Weights of a small transformer language model.
Training: 85M tokens, 10386 steps.
Each number is 128 + 32 x the weight over its row's rms, rounded and kept within 0 to 255. Layers, rows and columns count from 0. Numbers have three digits each. The size before them is the row's rms in percent of the matrix's.

# layer 2 attention output (transposed), 96x96, rms 0.0549, rows 81-95, columns 0-95
082:209132161133080174164121107124146111170104144080175142104139128148105108106167115122126178190110102113141139140077136131120120141104132158151075154113050124059106081111112147093162117143079155124067085112157130128131137120187181112106166147154139156148093127118111095177210125127137057105
082:134144149081099155081129132104145132194110143132116185110156115092131075132130143119150083169118089113137161080077107078076110135162150161145161147080169106172143120177119112114196098114084192081120159107166116181111123098167145145122125133144157209138131129097157048129134153145152136066
094:150063107135107125119133100133094130134097116101107071148132152133104160095156121141091150134150121151129156218167170116091100096088141086123105131130129166130113140159094148157088177132146141108094055140128123141083117154181138141095147166122086150153079126167073174091255122103133114132
100:081171136135161138111144183121115149148152136170145112126157135100190120187098138104179108124174118129132109087127105122155124154184091135146152117139181134145134149130112124105129121126137110168147177126072109113127110110067125134136054090123163100080155156119178143135000122089098125117
095:113078124106153141166157110182124117096187048170168075104122149136120163141174114123146142119198129146138103167157133132167090127138141135180110121148116160170128155146114078134090171057071159155058152135084179170077107111189161135097136118109137096110101105143088113129115120117080084122
092:120096167117169160137130090152089134153082138122165124135140183148107189116079062141149149126171079113138092177128104113126142157091104120137147129121122174142151123123147067144123161127129130135076105145135214159121175118141133193133198095025127119111161105084120117077166088110114079123
075:115128126110113156081169134131075121111124118134133043142194150158163126155116100092143136120193152131137153171197162127147071102147136163187166106121159132147119157080068145119112166100122165138086124089110058153105074109129142134103093122127165099095096191103122173110137121100152046123
089:140159162074139165109089119136114136173196123119165156085150156154139120105131082129075102132099072116171103067082136121114119185189139195103117091154129116129064128077118151075156112118096175117094142132151110130161102108117096161151139115138151083138159154138134092141061139158141221152
093:092177152141125106102138162103115162146160132183122125115171110096213128206143132112179165160187113147122112127099095109141108134179108119180144136113191147119121110156115118128140120111139125158155160091084105119153134105086126133086072110118147138103129168088149106102000130084124099096
084:105077113116137129125120096139166087103147123100118206117052136139070142056123110152083091113073124115129124124142133117112153098107181115113140112134129087158122134157146084124138140153111184099106111142177152176104159115203135143142200158114081154153158091138098127107226133198139151135
099:070158157132146122093151145113118134157152156171161118140178169088203124182108098115178123140166106126119117080117102086117105157172106126161189116095195157157117133154145129130136128124153136121139153104104130144130117119087132180127066087091158167087128152071158100093017105070125111104
070:173114123092122113133121108110139125104127096087169217111126124163079177067160045143057113151089088116169086151111100159071125120138115127179150102167136081173118099138143116113121150102113173135127165085135096135151153158167138146150122164091129137180145088133077117104179142159191169137
083:091166132156133127154105144130081142033150101159152122134086132159172143120078125119132129048193185159105116104167084148165142113129063137128136090150115130145123119074162106135135141089152141144188209131117080128147143108074074107157132113105179078103155133158171101098176103137119126122
076:080151121129156146168142147144138166104152172174157101125127136119118124152108104132128114084130151130109116122124115151124146182156090172096081147164083193107124124115079106112067110101096108139158144180099123065117136093107057146124143120121191055110204131186110145207081088104101094156
089:109130108125121081116138138150136101072195098116134153155122125184069127103129078083078080079096150125156125084111141157161163119175090093101180110177136139178141161079173169137106148114121135112169185096115105140127091165077126120107066142121162134122185114159102113127102138162145190195
# layer 2 attention value, 96x96, rms 0.0583, rows 82-95, columns 0-95
086:131085107109098115079114108056124115121165106098136178176124104088126087144121103112091074134144162080178144042112145101137097109103144142151107092071136126123125106157212144170153098145144189091171148159123163166125170222132106120099169103136115130153101137103143191134127126122104141157
087:154095113125086175153101162138111113157071099130158105196139179157104181037089135119174167127119116140143178185093135078095144085113105125102122141109102193166119152153175152089145177146167149117136105048101111127132113088163112193136111138138089164134167108137093147090159142133116125133
097:043158132152160201118167120140093099143128159157152100094141134142181134206164163136137156101168091136104087138071163108142116128143111120118166117125161120099082150092131117103103124126106137189097125186085094140106124114077182159141071129180181103100075154101168107127091105088128142085
095:120091101099148090117127177122146065161151128159079141126120152137121167114125088100145169160189141174141143179120151151064166132139165106163167103155097149166039120116084087108166145152112128186135152059137065094124128093160126128127136146069069142154152141134126159102097122095092089078
094:155087133120145099057053127130149068133129159139137076145125152115099132106110126125123232165174092183096109152117195146113196185144120149083085131176109130127142117164142122157050175149122140161148134110174129163100150086138148129102131120117113090171149143104126096129100094107105113080
077:109081090118152168107151145200114122166138124167089106166131165067152160107132128137093142150107106108143170113105109066136120089132132136143200117165117138133065147104136114094165154115111164222106119083151046177179129126111098121172102179115070130139121174116124151175110108078137130140
088:105075122155155123144179070115142147080152134121098116134097071091147152178167073083089097113122073022148127141161074168173122162109088170126101091138114112096149123051111110186145127132121122100134127183113154079149160122140180116139141125162159181113110169105151122153130116103137102115
083:115191091169143162062186185133126160162159141144141183100140143102154143176164178155137118106165094186117109152136179091109112079143117113135164152116173150114081099122138093123147125173135135146082091154141089154153100110090153154105087110163117105194152157096160143042096139109121113079
081:154064134086094096091105068071149071109163120130091126100095077165101122112094079164130136110164134139116115093152116153109143163158138181150073115130140124150141121178131099166111095104099166056170173144137129149084122186171172148153173155094128177115120138112132146116143140188111142210
089:061093090152153186090109080098134139119117174166112141138180204080175133178140094186117141140152088166097125108094156107089126134099136146092172106145157130112071112142149088140079135176135172109107106165135116142124163122091211145123124126185122135158125154096115110071139163084113171108
078:155090111115183109111153078144138094092173133099122143078158096131120134105108133154070161178120075114165118092151163097120147129131093135192139120097130102109180082092097139145118151122142148130122102161092096086090195118119179154173140110142096185158075123075146186091115220145127126084
088:160220122192159137111127144117126088163151170168069068064125124136141127155184127154121101172086120178100081129138164133143196092102160158105155130152095145136131134131055139136123134140074103139086149058128091123128176070098146056163133163137153116123133136165126137135135131096150145133
080:120148119150119097176142105165160146113116105119126102048098174103136145101120133055159136113195142122130125202110109152080137163105088125071136135115133156085084188144074177128131135198115140171102061132119084091112161101076155124135102139122137123084084134134156061161121085086146140121
097:130097122149173090160146079145098108126149176156081133057131126142142168189160154155131102135119122103070083091104049119144147123129091097119176154129122138111154079112112083109140130137087122105039086171100131085121122122155148113148114166107154194126127113148112201127132210108161162139
# layer 2 MLP up, 384x96, rms 0.0878, rows 0-19, columns 0-95
089:101126098127101156124176105142165152160171149089122158105159137078145058126074090114222128112090121186242144154114118106114123148162089098140147141041118141124109148086160128129138157147123134115174122113135106123116081175139107126099121076117098078123165176126157113103136082127112125161
111:106163098111174131142098122173136136116206098179150162154153147092152123159066108099111115150142142128122144117103112159125099139127114187164136126130149103142187164161070124099094135074072127144131097102098107178115116134091146126117115153219156077122173135094152042085094172081101162130
088:119127130199101170102089135126106092128112134140144098154150178092106088152094134066132155140140112165054186141129182137135133115125086151055194170069127116177111116178084091134098140188137179101127133115125062136133110106076180115148122107129118091152141116120164140088100102187105105116
080:076135137148144106118115093072163175164104133141143141090164168152124133116146136056162143064152128123127132158083085054163151166169098138150099095137131147108148129106089094166150096135153085168148101163131078133097074156100121144138141052129195095139152171125171166109136133147149215139
091:115143134090159114080152142135149079156148097106201164125180096083158189150116087144142095149136064117126139127124113111182080054167155128136209085161128153115162142104068147120118150124146097138112140172092121153118150192082125081114129150132111096078142125083149118160081082091163115143
101:071125094164101155164179162154137149148141168163138082134135168154102168145126111055139132123180090068082089087144109099168139110158054094112144198138115160081142126173131113092112147115102131107125119139125109136082112137156137181091104112181132121135155202089166096131123097076067148116
092:075152065156135163138119123109118112091137077140160078058130172174173153154154154147148154135193077159087136098105125157198075130094120115128158159136076167126147169128102159178126176140109091123162138138073091089118119138101123163106113090172134117146140126107142157095090181070125077150
084:132144145124069214188126148131123187139102160133102100143196132130183091166196148075128143106133109129109153061121078111136145129116159127135146129075145201111106146158131141124120133197118122156079153078128152153129105097135106130064103116135158116150107164080185133123085136115104079084
096:103109141106111088085042147109138151132167158123125127125163165113180189119108157126146127173114113065118161083069114118121149123135099151137093093151132197047096124140153180129154221088128128179125123112112123198105139108096148114074110126144123174133179147128129098129108178109102097107
099:150212154059025115131148137154105124131078131153143125117087089114149104148159074178174158117132129093094115142117161115137099147167146106152145168002133158133128124134134086105145136184130100139105130157124161135128162142113130181096103119153126086119096136086144145096093095131160095164
096:156127123151088119205087154140130152119166144187110100122130085155143123157157152170120084140125110168109159123102145156119110123158153119138142159147153131134089107136111076087131106124101167148116150173117115136068152092100061139096134115132006188098174128040109109115102142126130201124
091:107124090149137151189079133094126072130114170153112091137171091148155076148080196106139174126132068159161111108136144097085147183129143122203153114101161144111150131170167127103124110099144164137155163144129070086056185125108140138139110126137165143086121161170130084089096155063104155106
102:118146108111130186148091158138174142111127119148145077121145145120157167153111188128139125082191115169127133071089120117151089096111138167098197085095151130122110172096089132114122141121214103086150116076116156119146103172198117123119094171151134153090124146130194098078111160104123084053
103:116159118162106096128123101084125164160184129137133124116126151150119173126151103126148129086175135080114110170098137144160069071159143189148146069137143104139120170203138104130160105167078118126140160087111023129110135162118101083146112161092125146113151131051131204118104153067135144127
111:095213107118118130070137116073130112128159150160174154112150133091186138120148093078177109117121123145096122138102202163145086081173141150096147089176114080136167169133063175111100130097091122125151141135152136144051148141135169182142088100125124110157105130100124094130098131080117147060
108:115119147094099138192058131080098158108164197150086151119126160153149129143202111140154118112136108126177101095132157084125138136091137140101169101046141116125106177140109136086135094180136148208143122140112111099137078153093172168118144076158141086131164144109190083111093135146093170122
102:089104187103165176100080117095109166097124193086091112159158172136152130166161179166115133155093121067136155092073170089189152169163141148130146120110135136115128168105144134145097155122140124098172166095131095064119067130112133063109118112086113103094138143128191137151091131082111098080
106:069117119109154145097113125169115154141144197195169073109133164092101179165121148063195095164156135154127119114081074114135145095109146166114191179122140117135166131145110114083137132099115084159135116083061132099054110118114125147147127097176139135112143139042142122153114173124110143110
104:096100176146133134204080189161142137162114115153116149162145172149152171136132073101157083159113151124112099098108084132175115119171100125105155091127140171122059117132127126103102102157068161172138129146174079042070131128130167093153112086088111093113154158138156077139119122108085079138
087:112146121118131104071108193214071113114094100117152110135115102047166158140100071170147116121122138138128084164127158078184161099160143136041171182080146159145147097145150164123110128137172149133195148167162125168119085120094108096136124100163092130109102094088125106125121114098122139140
# layer 2 MLP down (transposed), 384x96, rms 0.0679, rows 0-18, columns 0-95
095:116157111134157124118095149180109074143089088150130095159079109143070159128156164146088105162171127102112053061128227146167120148108176126118114133165092111101109115195123110115147142143145128102128130116094194137119166105094105119168139179122154104162077123115106117101095195151161168092
105:162113117141090163097134153116121114135181138117117120187112131146122148148071122074162104105089141149103166190074148181158163116145177161129115137101165108163137138063100051101075108088092126084098136118148118154077118131140090147079087145173146099113130130150155207168102137127160118204
101:180089138073161111182173136104134117099129073081129152209121115168150138071120127101161120148111114117154086109123125106111135133037182108144111106086099136156125148153133126168130131106093135171183121124132185090139121163143104143095177115130161096038087127109084123145158131163145131200
089:105158137127075112152127124185110088067099106109127126138067117150074179193120118137174103184096104191113097127084178154107138102109168100061121133143132140126121112134148119108142132136095127116137116101155134155131121116135148130166167169104030113147135105141128115097166181127237113172
076:064084150152161150168140134129115126130134147122120081148103165121136172124179134122110142087120135136133137125200054113100131177075107124116157150089076041114121075192158095082107168115118104113103170098165150160133082138085181163130122160086136153125150167159171124172078093114165109124
100:175121111141128107125123112127144137166115135101137167148087190132108097177096165167132103142090111129095146135087109102135133168145210088147077092173081126165067079143145163123081123160106153132078120112099133158116089129071126111234097122118066184145088141121127172137155160119164114092
089:098133116152140095099106092162146162129102099136097124151110150114128127126140056150187090166183150115128098146159126156095169142091113108099149118111058075089110106114158206113143133082194125154107091127141152130159136077208083114160106130148143148074146111121140126130056120204131181157
066:162172141148155148112160137131158136130146130164116133135124155068156108175158156106144140132188114094078102067142148100097154076091116135143141110117163099083138176111128222095038133129128166150100154122143144086124174121083069183117174074149137116147135128113093113194088105097087130097
098:181097143074124164146139096121116112101136207113075112125120120098136126115114177113116136169147155137166141159131119133107187130134115134110181115180073080145138117096105143140103066090083113141144123167149057059170123135154127143070153195128034127112150161111147143144170133169096170110
104:078106115121165122097126135131171139107125114141086095156146118146124150065084142077093154190138111148217122113165134054152157114064090143152153080156100121145177120129145184097096116120155099104155143169145169139168169169098118161057128115093106120202154106167138097113118149104079133127
101:083112153156147100141091091105127127180071134133118157164135176144111143155112074172049115142128124117134134156205112131116138061215145117154150065136133078130124115154113113133163094151150126087105153118092148125148131103195095146081125086154175180124070121140123158161130143110178064120
076:197090098095065082161108145154106104119125106150101125100113121118151164103133106141141138112138097128106107124162139173130143125153161090150141175190063141122113072185147127166107115155158172113148121099108115091108125072173137123113123156147130151069130125194138123175062069132238119115
098:147090098147107060126145099103164182148128111108105144149107118068179172111122113064096102222057129143131046131157166162099106157138159167130105135100089097132135141090154144120159156120085176131136119109191122140154114084138122110173080129149153078142153159127129140116119169067125103166
106:098106220156077128125144106135124083125071137130112099052088119076117168142118114142110185142097102176185154175122153161135109119085093128105145142142125145097113134094153125105180106119161139124142122161165134194077074175117086124141130084124115073168131121112088146120124179128139149213
107:160066118134129070148105162160143175104142072152147119091090104153129126127088138062173103174032159176175102134098176164103095125082172165078126191196066122115117102130147116112079101160163111132138160173103149149113102105121161123123119133085120139148132162151120139116134082140125153152
104:144099133099157105139127156097103126094127131127170135114162143134137113128152141117212121128157105066175082114107134148110190139139123135120136103097092143102121135173104148063148146147139159120147117176190098141158071168081088138114110104097094099196146193100125169052088084202120161083
102:171050173079172145108133105115128173128129137048122096149140079116154174092136173142073046156148164132141104114102121128105105121099073123120117157208122120103109126135125095193130155088136153129186127129134139130116225138143132146130054153119121128121139139086172168151135092127139120110
104:151107175116092118110154159108114095056103136101140152187073071148126095157093166178149135147106141125122151173078210173107153146105144104166148121140114107141121130099083149116064044133170135191125155082092121138133094134149146115161172119206122149107131153091113133131171096132085111116
105:080053118079142101153158181163135083150110144112179100154151090167124146122091123149075103168112147148089148141132071075119157090126133136158120115166087084134110081120143143185101107160098188085138133152107162154146229122105118091161125132155041114122116121144123159129140172123129115164